Each number is 500 + 40 x the weight over its row's rms, rounded and kept within 0 to 999. Layers, rows and columns count from 0. Numbers have three digits each. The size before them is the row's rms in percent of the matrix's.

# layer 2 MLP up, 768x256, rms 0.019, rows 0-191, columns 192-223
139:504529493509444467509547497434506491512484471536549516567558529541483466564507574470515591526498
082:571416539442496465485461524495506553514519492409538473484509527541505539457509573477424514495497
123:499480501572500538493488549491495483539490530498533506538456543550483475541533532612431484594538
090:490547528540466534554525513493485473533478443498484535551440490499508466532434417507579534498561
077:487521457478458458496506484481466399460492445543466505510556525566434476521580507466471534367487
099:461499505416502557444562516498405599538440501418529499506498465447492603511435474435513433536482
139:581518501531473581527480480431490524479533528492452471535505463497486511533394540499484503603494
087:606490521458492542529493430500450493465483432488571483533428520519520440450431473485509516464460
087:529488506430500485484482477548530524530554522498484453492496474523470525549417499477502425591524
087:510452505495595552507470507473521554404513506467490529500482461435481487498425481481489453604520
211:588426476455546494537516524502513375479438457479490445499470487533472513577498549554455475540500
164:453544513511615479462526482472539512573545550464558463487480423524546521505516449520550581526475
089:533443511472546489503530516538539448433557433447478512551496497509499526502524453501545552519497
090:485521521436508490494518427499477479467450452480425536499525437416470556483495487506539527504524
083:454504488569481416501426519500573495498521481457508476493534505559445490524498459504547494498504
180:507438524498518558492479493506462529497485527486468485429463572527541394515547437488544577519477
085:444584438516471468511475529487518471490476441444499441490520478581550454528551482538413521498525
085:499480495554492515493514474480457454484513572517490506451536486491455542564481477483529420445499
098:537423522456519512467508528509492518569520535575489551433578479480501441452526475547491557538511
080:449526507523484519485481453507450461471466454474509484448395445502447492507528444448588508485468
078:477487513448530528451505498505492458401566536423568422564454453479472569473502563543505504502449
092:399514528446427458480537518514481482545487569501498523445529471473462489518426481497465498529462
084:424505457589498465473449426520555465463463525559495483468525518539477481536528496506495548509560
097:476523473459472580502460520544459512576445470464578492459511455399529412511420492486579603477558
088:517435526526523472491501504529531529516505526468490517522582520491503445517580446532484507558471
083:417505526543579460517465473482515501391490491494427495472518519544503535505521534481454452430479
199:477502549478432523485507493527555512592483570500548509561520411518547509462586477508505505449459
086:566531487546498518495506532536482507534483499502479503567554495504470487514476546493561482536533
091:518534466555460504523532496469407499450526401505444573515492485443509489570429520495512480519533
082:557513498526513452491564473509453509462511497423533497484443540488510529508435502443471407522481
081:543501546469590437527512469525486526434451464476458517433429409506421489518480503528464490512478
151:594492562550550519500479443478489565537532517524418452402528514520488536523526466499496476513492
176:528451521395450502515501487528538422501450454564506584509498557430568487547420512492522435535549
093:526415572531533523486518530510515577503508478551543582551438480489586514536415505527513508562501
090:507494507496534510562451490490580518486555523456505511573481496496521466467540433575519572426493
091:493559535516416458458599525491433545522504493367467538498482534476485509543489484533555504521491
197:604471510549461449544522495500479496514458531521545501479468570504419527489445468515512453481530
156:577504519518551513535488497510533531524449501431478484515455496490463478522580537575490474555436
084:547440503480522516475519493491466513531517489467490551495449570519493537503516566442536465564523
086:601511481569577459531539492456446419471482421526515390494494479478495479494500513480526399467502
090:464478505454539544563410485498517481441498524554486464500486544503452545528449460536557468455514
078:482492512495485438458512504496499516445537488461453481468497517464481444568540522549520516471505
080:411470533540473450540545427505461554504423519485520504522555458438403544521504536464511476559545
082:405499526499475518494450463429515470543522541520525491469474510456537539575427479428507560560480
084:458456431506512531521487462552492446424474471446491565533476421460483538541458499462440410485495
084:423566492477469566523437526546512507485577508421513487510491495507492538416425587425504464514518
084:479507401484538468542427539499470456512449494520403504511565531531498408497526484551511515495505
084:585498522487445458530529410520482494485427513503433544559497521483467516499469512469483409500459
083:457488576487440557454463578491473540511504550526491544504448554472492420476548483538491595576501
080:573514457494596515501476528411479416402563442498409505480469532567542408537496428496473500478504
123:511501501467480527465511451557524480554487522483514505537556441495468504384529493491451502489524
080:473457551432489448455552532470482538503447518498532483462496521545521522511563529531460502534510
090:428516505500463467526512449539484504441558526445503471513492399445476513531391519488455524554491
122:439523499421406539501470481508460436497493513505485525527509534552521424448562579487464579502451
071:502505504580452462493467486447460528466402534517507523489451572517503507536528458509564501466464
078:515528532443498475470479493485520557519493554510552579500556553497616517452506463523503587515505
080:395490514449530471499498463518575515447516587489445472517481483407507513470560408516473524511465
083:510509466501516507512426521523521490502513493524517561537397545493598389502516432481469569515549
086:413538461401444501501433460435510518492546463506572444547460545480473514522427475459543484449472
090:505412511474565508487478493483488464489454496520495543491535481471531514504499491482478459456494
087:418500469499480569404496484520533450486504448546502488559509537475503514500492517462469454536472
079:541517553558549534566528533471474542492521483427542486519485506434489525515481568510503405506514
082:441493474538523466475493497477536561507505496559484450513525533514567460538506556534558568518488
083:434447501488509523528463503557497570422514495431543516532425510539431527501438543403481500526538
080:551463491527584504470492556528410533470462511386452477468493433470587489423464514495458458613520
089:517567461478508528517429546516479503472515566512502485516497532518494373439438516581460493563527
077:458447428549443494462506462546510468511500550563498579487468494537529525519457537431457482516439
090:411504489505516534477494489550471520551403512575505477456529469487523565531429453448543422549510
086:527416498542468411459511505524492440533530468501445442479460495500505551487431491500497434473525
090:428445525450535531460525532481493516541540535570461608532533479528596507498438520550544580549477
081:416493422490439580455481516534506474583490448517479435496566544565482517479540578443506537484471
082:538477501433470517439453555448525540527526541474462544487563598501520545497517494554523517553451
083:500514526535450502423487522442488521581437497466480459571535490545549550577514527494482464403471
087:506505466389514516517522504501512583572587469524623548506492464483520544455399549468465607460544
092:466475491475513551538449584563504566468443518440556533475465571483503459463472511480504501572588
087:419559512483488528421508517491509549565475448516508512541507483532504441499549541519537548485468
077:507518531516486511491453538506473526510505500513463561495450554500555419567514506563550572477462
088:450535473464487503526480509464549426475533517506466467525475508522527455466547487645422516459464
084:456506524456473506530469474491501473494425425495461470575522553476459524531603459440555546466491
085:495563518520448501511451497490483559465531528460463446464506515561452443464601532537573521504504
083:456514496492535495467479503516516531520468518452469435486488494414561537513495434436527509531492
079:465444493532508573480521505499448464501544505563467449516476511454525455478497498522480516517491
133:473487476495601500501431565466497417488540527523501584603493496531551518474546481655494589447429
086:523418518439532495429507544406502487498496495564517465503521512470513498466547466535477527468455
086:514523506524457587511523507467533501556493442568448459517461448492559482480395516529459555477496
081:541477437504500457473579402476446508427510536452482435502533477500486549481481470498433409499532
090:508557421482445485478475534478522482504585491460465438463494512529438440465487484544409469519441
146:561474467470468513467476500484525464549446570463527491474425505489470510532406427593544503543466
083:513507490529516511532484475467534522502512546481410535519554504493528528486480481543459493530478
181:461517467470553450545473449504523462529486503555366548472480549556594573528578554498548402486516
083:535491511520544570478486502471518491438471447504564555557433507536575481493467497507513573474512
088:508535562522448465509587581416494478582509484442461446517508526487511485441587480545478526492472
105:505556457608555476548494499506494525463492525501405497452506460475483448583476461554500537502514
087:579426482463491505455522522521459555557457515532522534601548547509560549488432500534435473512493
086:483500472546473453473549447545498454522530559534522514400512403439505523534485521473516432513478
080:526450507438484566470530429466511489457476503519446443544459540494502488525508429496540552454482
077:466486515492491528531500508459485537529573546522464508475467525490529459480469546508475535538484
090:530570476607498505541503509489498549485547522493468505493515509462453467545393491570534493572482
085:448451542494521501533434496522513501496461479524452498489528504467495480523533467479616541475474
087:528568502463492510525459537530527516505421483491499474575517445443520486413436441546495499534520
091:461485491499463520479492454538519501493448527532546485480490481442501514469465458499531504435465
093:519505489523489473450501539492511529523441485501446431572477551519454407460582519567431482528492
079:462561443525540472518495451518542513526440537566462386519495485475572434474514397519486506498529
079:536502456535472510501520492518463499450516517558491439576482497410482478506405496532507451630542
086:517442538455453451511556549547464493533509505472461527477556519571439503515552580491492490604547
088:404479490451530587450452547545465500535432487452463457551494485460509511497432474507545495483485
126:465479473468516509511462550494504503417474504542541555567502478441538481433500438594483492453534
077:507530471551526420430472462521524499554538534555468505476560537533477446510519461509521431527467
160:529489514503511593532461463513545520429500483492491495586539541578481482523521537448444541536491
092:595498511475507476520477498519492520484480462441488481393502484492508480519442490432501523518530
079:520444444495480563451534465450451432519516552557470556521506510476505529512452494495487489480488
084:510475543394472522529444547529477414491511417552436536501427518516570443480449502511540449485477
082:441564504544429464447509505501523497462497426429622507520548417498462524550492479538487525434465
091:469449504506504492504472504528585489562485525551537516588538525565535548427567486525544586496495
090:514507510445439496500428469413496512463564502439519538456448566461475469482458500591455591495476
089:559431519476471498510507533508442537467495433402555485535487493507496523496428593512438495467479
079:530507467552456397478536499500423478543537536416497497476550508593490589548519499484453428471513
116:503482532495439517545455488564480442458507505495561449488422452525563468540440455520521582506501
090:462445520447534508514452552475475497504469508430505552457506551466503473551474513464553570482480
086:504520585541516463483504519492486543459515487427478551433518510434450428529498496508509491547479
077:455503477513437493529494552442506533526507544577520559546542588527596511532569513519497542461486
084:552516479503469507533518513571482425557552429553515474484449485581559453526396568487503463472530
082:519512522537534524510491533442535537507450440579480419577533486612542525564555489506545545502475
179:568459589483515502499524471506453464534449464540463486452439561468493484462542522435519482547517
091:440489484533455454525526485510481564490417585474438553455631498491475517538577509514491560592514
088:477487489550491504439504480528514495475450571503476441487564486452431525521590509559527460466454
076:604439448556553423504512549464465488496429473524421426518568534546535502524553426526574458497534
093:495503477466469499487572430528455542519466478473527400538558558474438501457506532500490532482551
085:432592460529531502535504514559533517434465515454535509463431418430469505499418439457506494502555
095:497550517447486514482478507511543598475490484469433460500500421422479478451491510502533533541489
090:519450458538473483497479513501487468579513508523484465557527420503557483518469494517529495467485
088:552508478469479422452462522474512514545531562474507575436553547543502502503532526515442484480468
104:450497527519515478465565584444451517620494441498513483560558495511487520496525539546462513477491
079:461517451558482474451543468475518480545430634453485553479537516487511541529474488477475481463491
085:393511510490520491484490519448451469538510476464444534464522490448580497555477478515531508506478
094:360530524496537505527500526497504579472462514482411495562518523519425551507536497453483502468518
083:449436498534497457474516534527517580463500493426477492450482503491503556519541525481435479602424
091:441547482491431445539485477540522551445463574416547432442524480515345486514492502555482510586494
194:522549523583481509412523421543456519521475581455570445466456429470510512501487502518455596510456
095:540576518532581442569461441536510562439484498520540536446520479454473451499488469509521463495488
082:410433517519548571469513592514516521544489467453485490507448550481556499476466566479542474477478
078:531478463465493531454520473573451469464502462468516491569570519518542549534527575528570483453511
086:518520489553504480483515455457406489485485487484490446418511503500566496571483556496484368473492
096:500428532523490459519555541427433490451506503477465547467497485480438486519466441577474484520468
182:491488492552438588530429494488546477447453515504483471519515535509428516482535506456503514516475
096:512516502573420458456511484501487509546516522553516517533547565584496445508508504495457492517502
171:431575564506532473444496505472449490581578561525478495516502498466523554566453551568524416547470
084:480543456465558511561509464520492581449485534532507629530478505440462470468519467484475553501532
090:617458560552479468465586550533464509551429439514564440467559481499492496488543544534514540532540
084:554481484434596559488503530519536457503490477523464578520498459566519574511548587508477451449527
092:548491536609518543493550540515454548523468479508488407505461479430521386503458532507505485570569
086:498532457495487517455482548494454512546441534473454521505523528528598488556508492541446538503506
156:487524479480509541478487497482477523507551559498557480497516492533549515509478523576491541504491
086:596395480481508543534464487517428469546462554542600585493488548538523468521474473445576518503557
085:538549484421541479461452565447544533456437540414532517454486525503521541482552444511530530501478
081:434582477476483531481513467502494544492520561438481474494524506497501499497521498468530457504531
072:524469478520441461478475538530420491444518478459514460535415518455556467571507479503600506494478
150:554548451484496462611499479527560512527435502479495520580516519558502509527512477498511510523492
082:479479539472437483512506571476491569539532470560534486532522519480450491459516524469564501509472
096:547532452426572505492467494507500534416467538511484507437482527498609430451526485504488543552534
156:502609516563458569544527422528522524470370563549455510590451516544513538492534517444514516493503
093:406525518541487487489438566453567534540489575509515536479508475510503527477485530530457529496464
179:556455466515500468469539493540538470506438517408522563476506473487444569547468482532478498549530
087:466547400599545468434494512524508518566513503487510564491568563561498469526541527505524495491508
166:538494455441504449484448491487511477530538495452574483502482493436493426474561508523528517490499
089:546540500495537526470501530448510506518497489509541411478460477548526432496485540516507530551521
085:570527456501525484502504444493494533449446482456496442503507508506424519497520486527539512450506
085:548411529461564522415513488516443562465487472467498528486467483436508501485478508525437501530485
175:500448504499494516526527493502532552557479553513557488508508493510468570487476489556520527508502
094:467552484472546485527496496541508510526456526516516517506494527456541465454478495595462509527551
163:490556410449486460523504447421527469476526517550539528438470551516589501538444486498534427533480
072:494464490576485579474475552469446506548415449556502483517537522536571457514528450479548570429481
090:511522517489561468466477526451518508495473492469504432439561524516533481527522509496463471436455
087:518541527501479439576540539510513485496457464487552465448579566558524539545537484474482574505554
091:616462515476471532507536558495434530547522452504495477505483517463567497496393464444515473506491
086:527520472532453508553551531412459469513483449462450444500514481546465489456493558559438537444515
087:415515489512523509456471540483411542531469451517484594511543481491614492469488549513424582423494
089:506480445459517513490478520496547477477570502508485443479565570549563519517490490594459528478567
083:507491422484563516541500453503478489474471527493442422527540505485519586504467548466482408469474
083:437492483498569553489491524474552507476462445492430548478565455534430515525441481511560493490509
078:417549455576439517532484572473498438532497533489543446503549528498503520484457462513583524496482
084:533492467496502512434505536498476532461531473464468584440466467465505558523465552412459434535486
085:487563449560570530488487529494539559526486528501481518488548450481421478476495460547488475505525
092:443524491583489573498519477568510522533471453528542497456557419554472499515385521440549560468504
091:474555515503527523557404540473524499563452511476524506507440503460532461508418466530515537521475
084:512540533611465516504518468502512511532561551469573450460540519544401525488499520518509395521505
232:532501502508532461511521507505512435579421476502497573513485451490434534574523534533528573486452
215:558432450509514448481479495508548564525472604487551474501453515441490527438504455547534480529532
099:501497521594494544491465497552479571489483543474624550516522448378474456514427497511569498570525
095:457481485498517506510457562465557473491517531495500455506461541576508504485509502574406516533498
085:512550510484520534494454515543471505550458461429516480530474499540517500475446569458568441501517
087:463517480492447541521460503458466494509552592564570498504464538396549438481507481499493466501513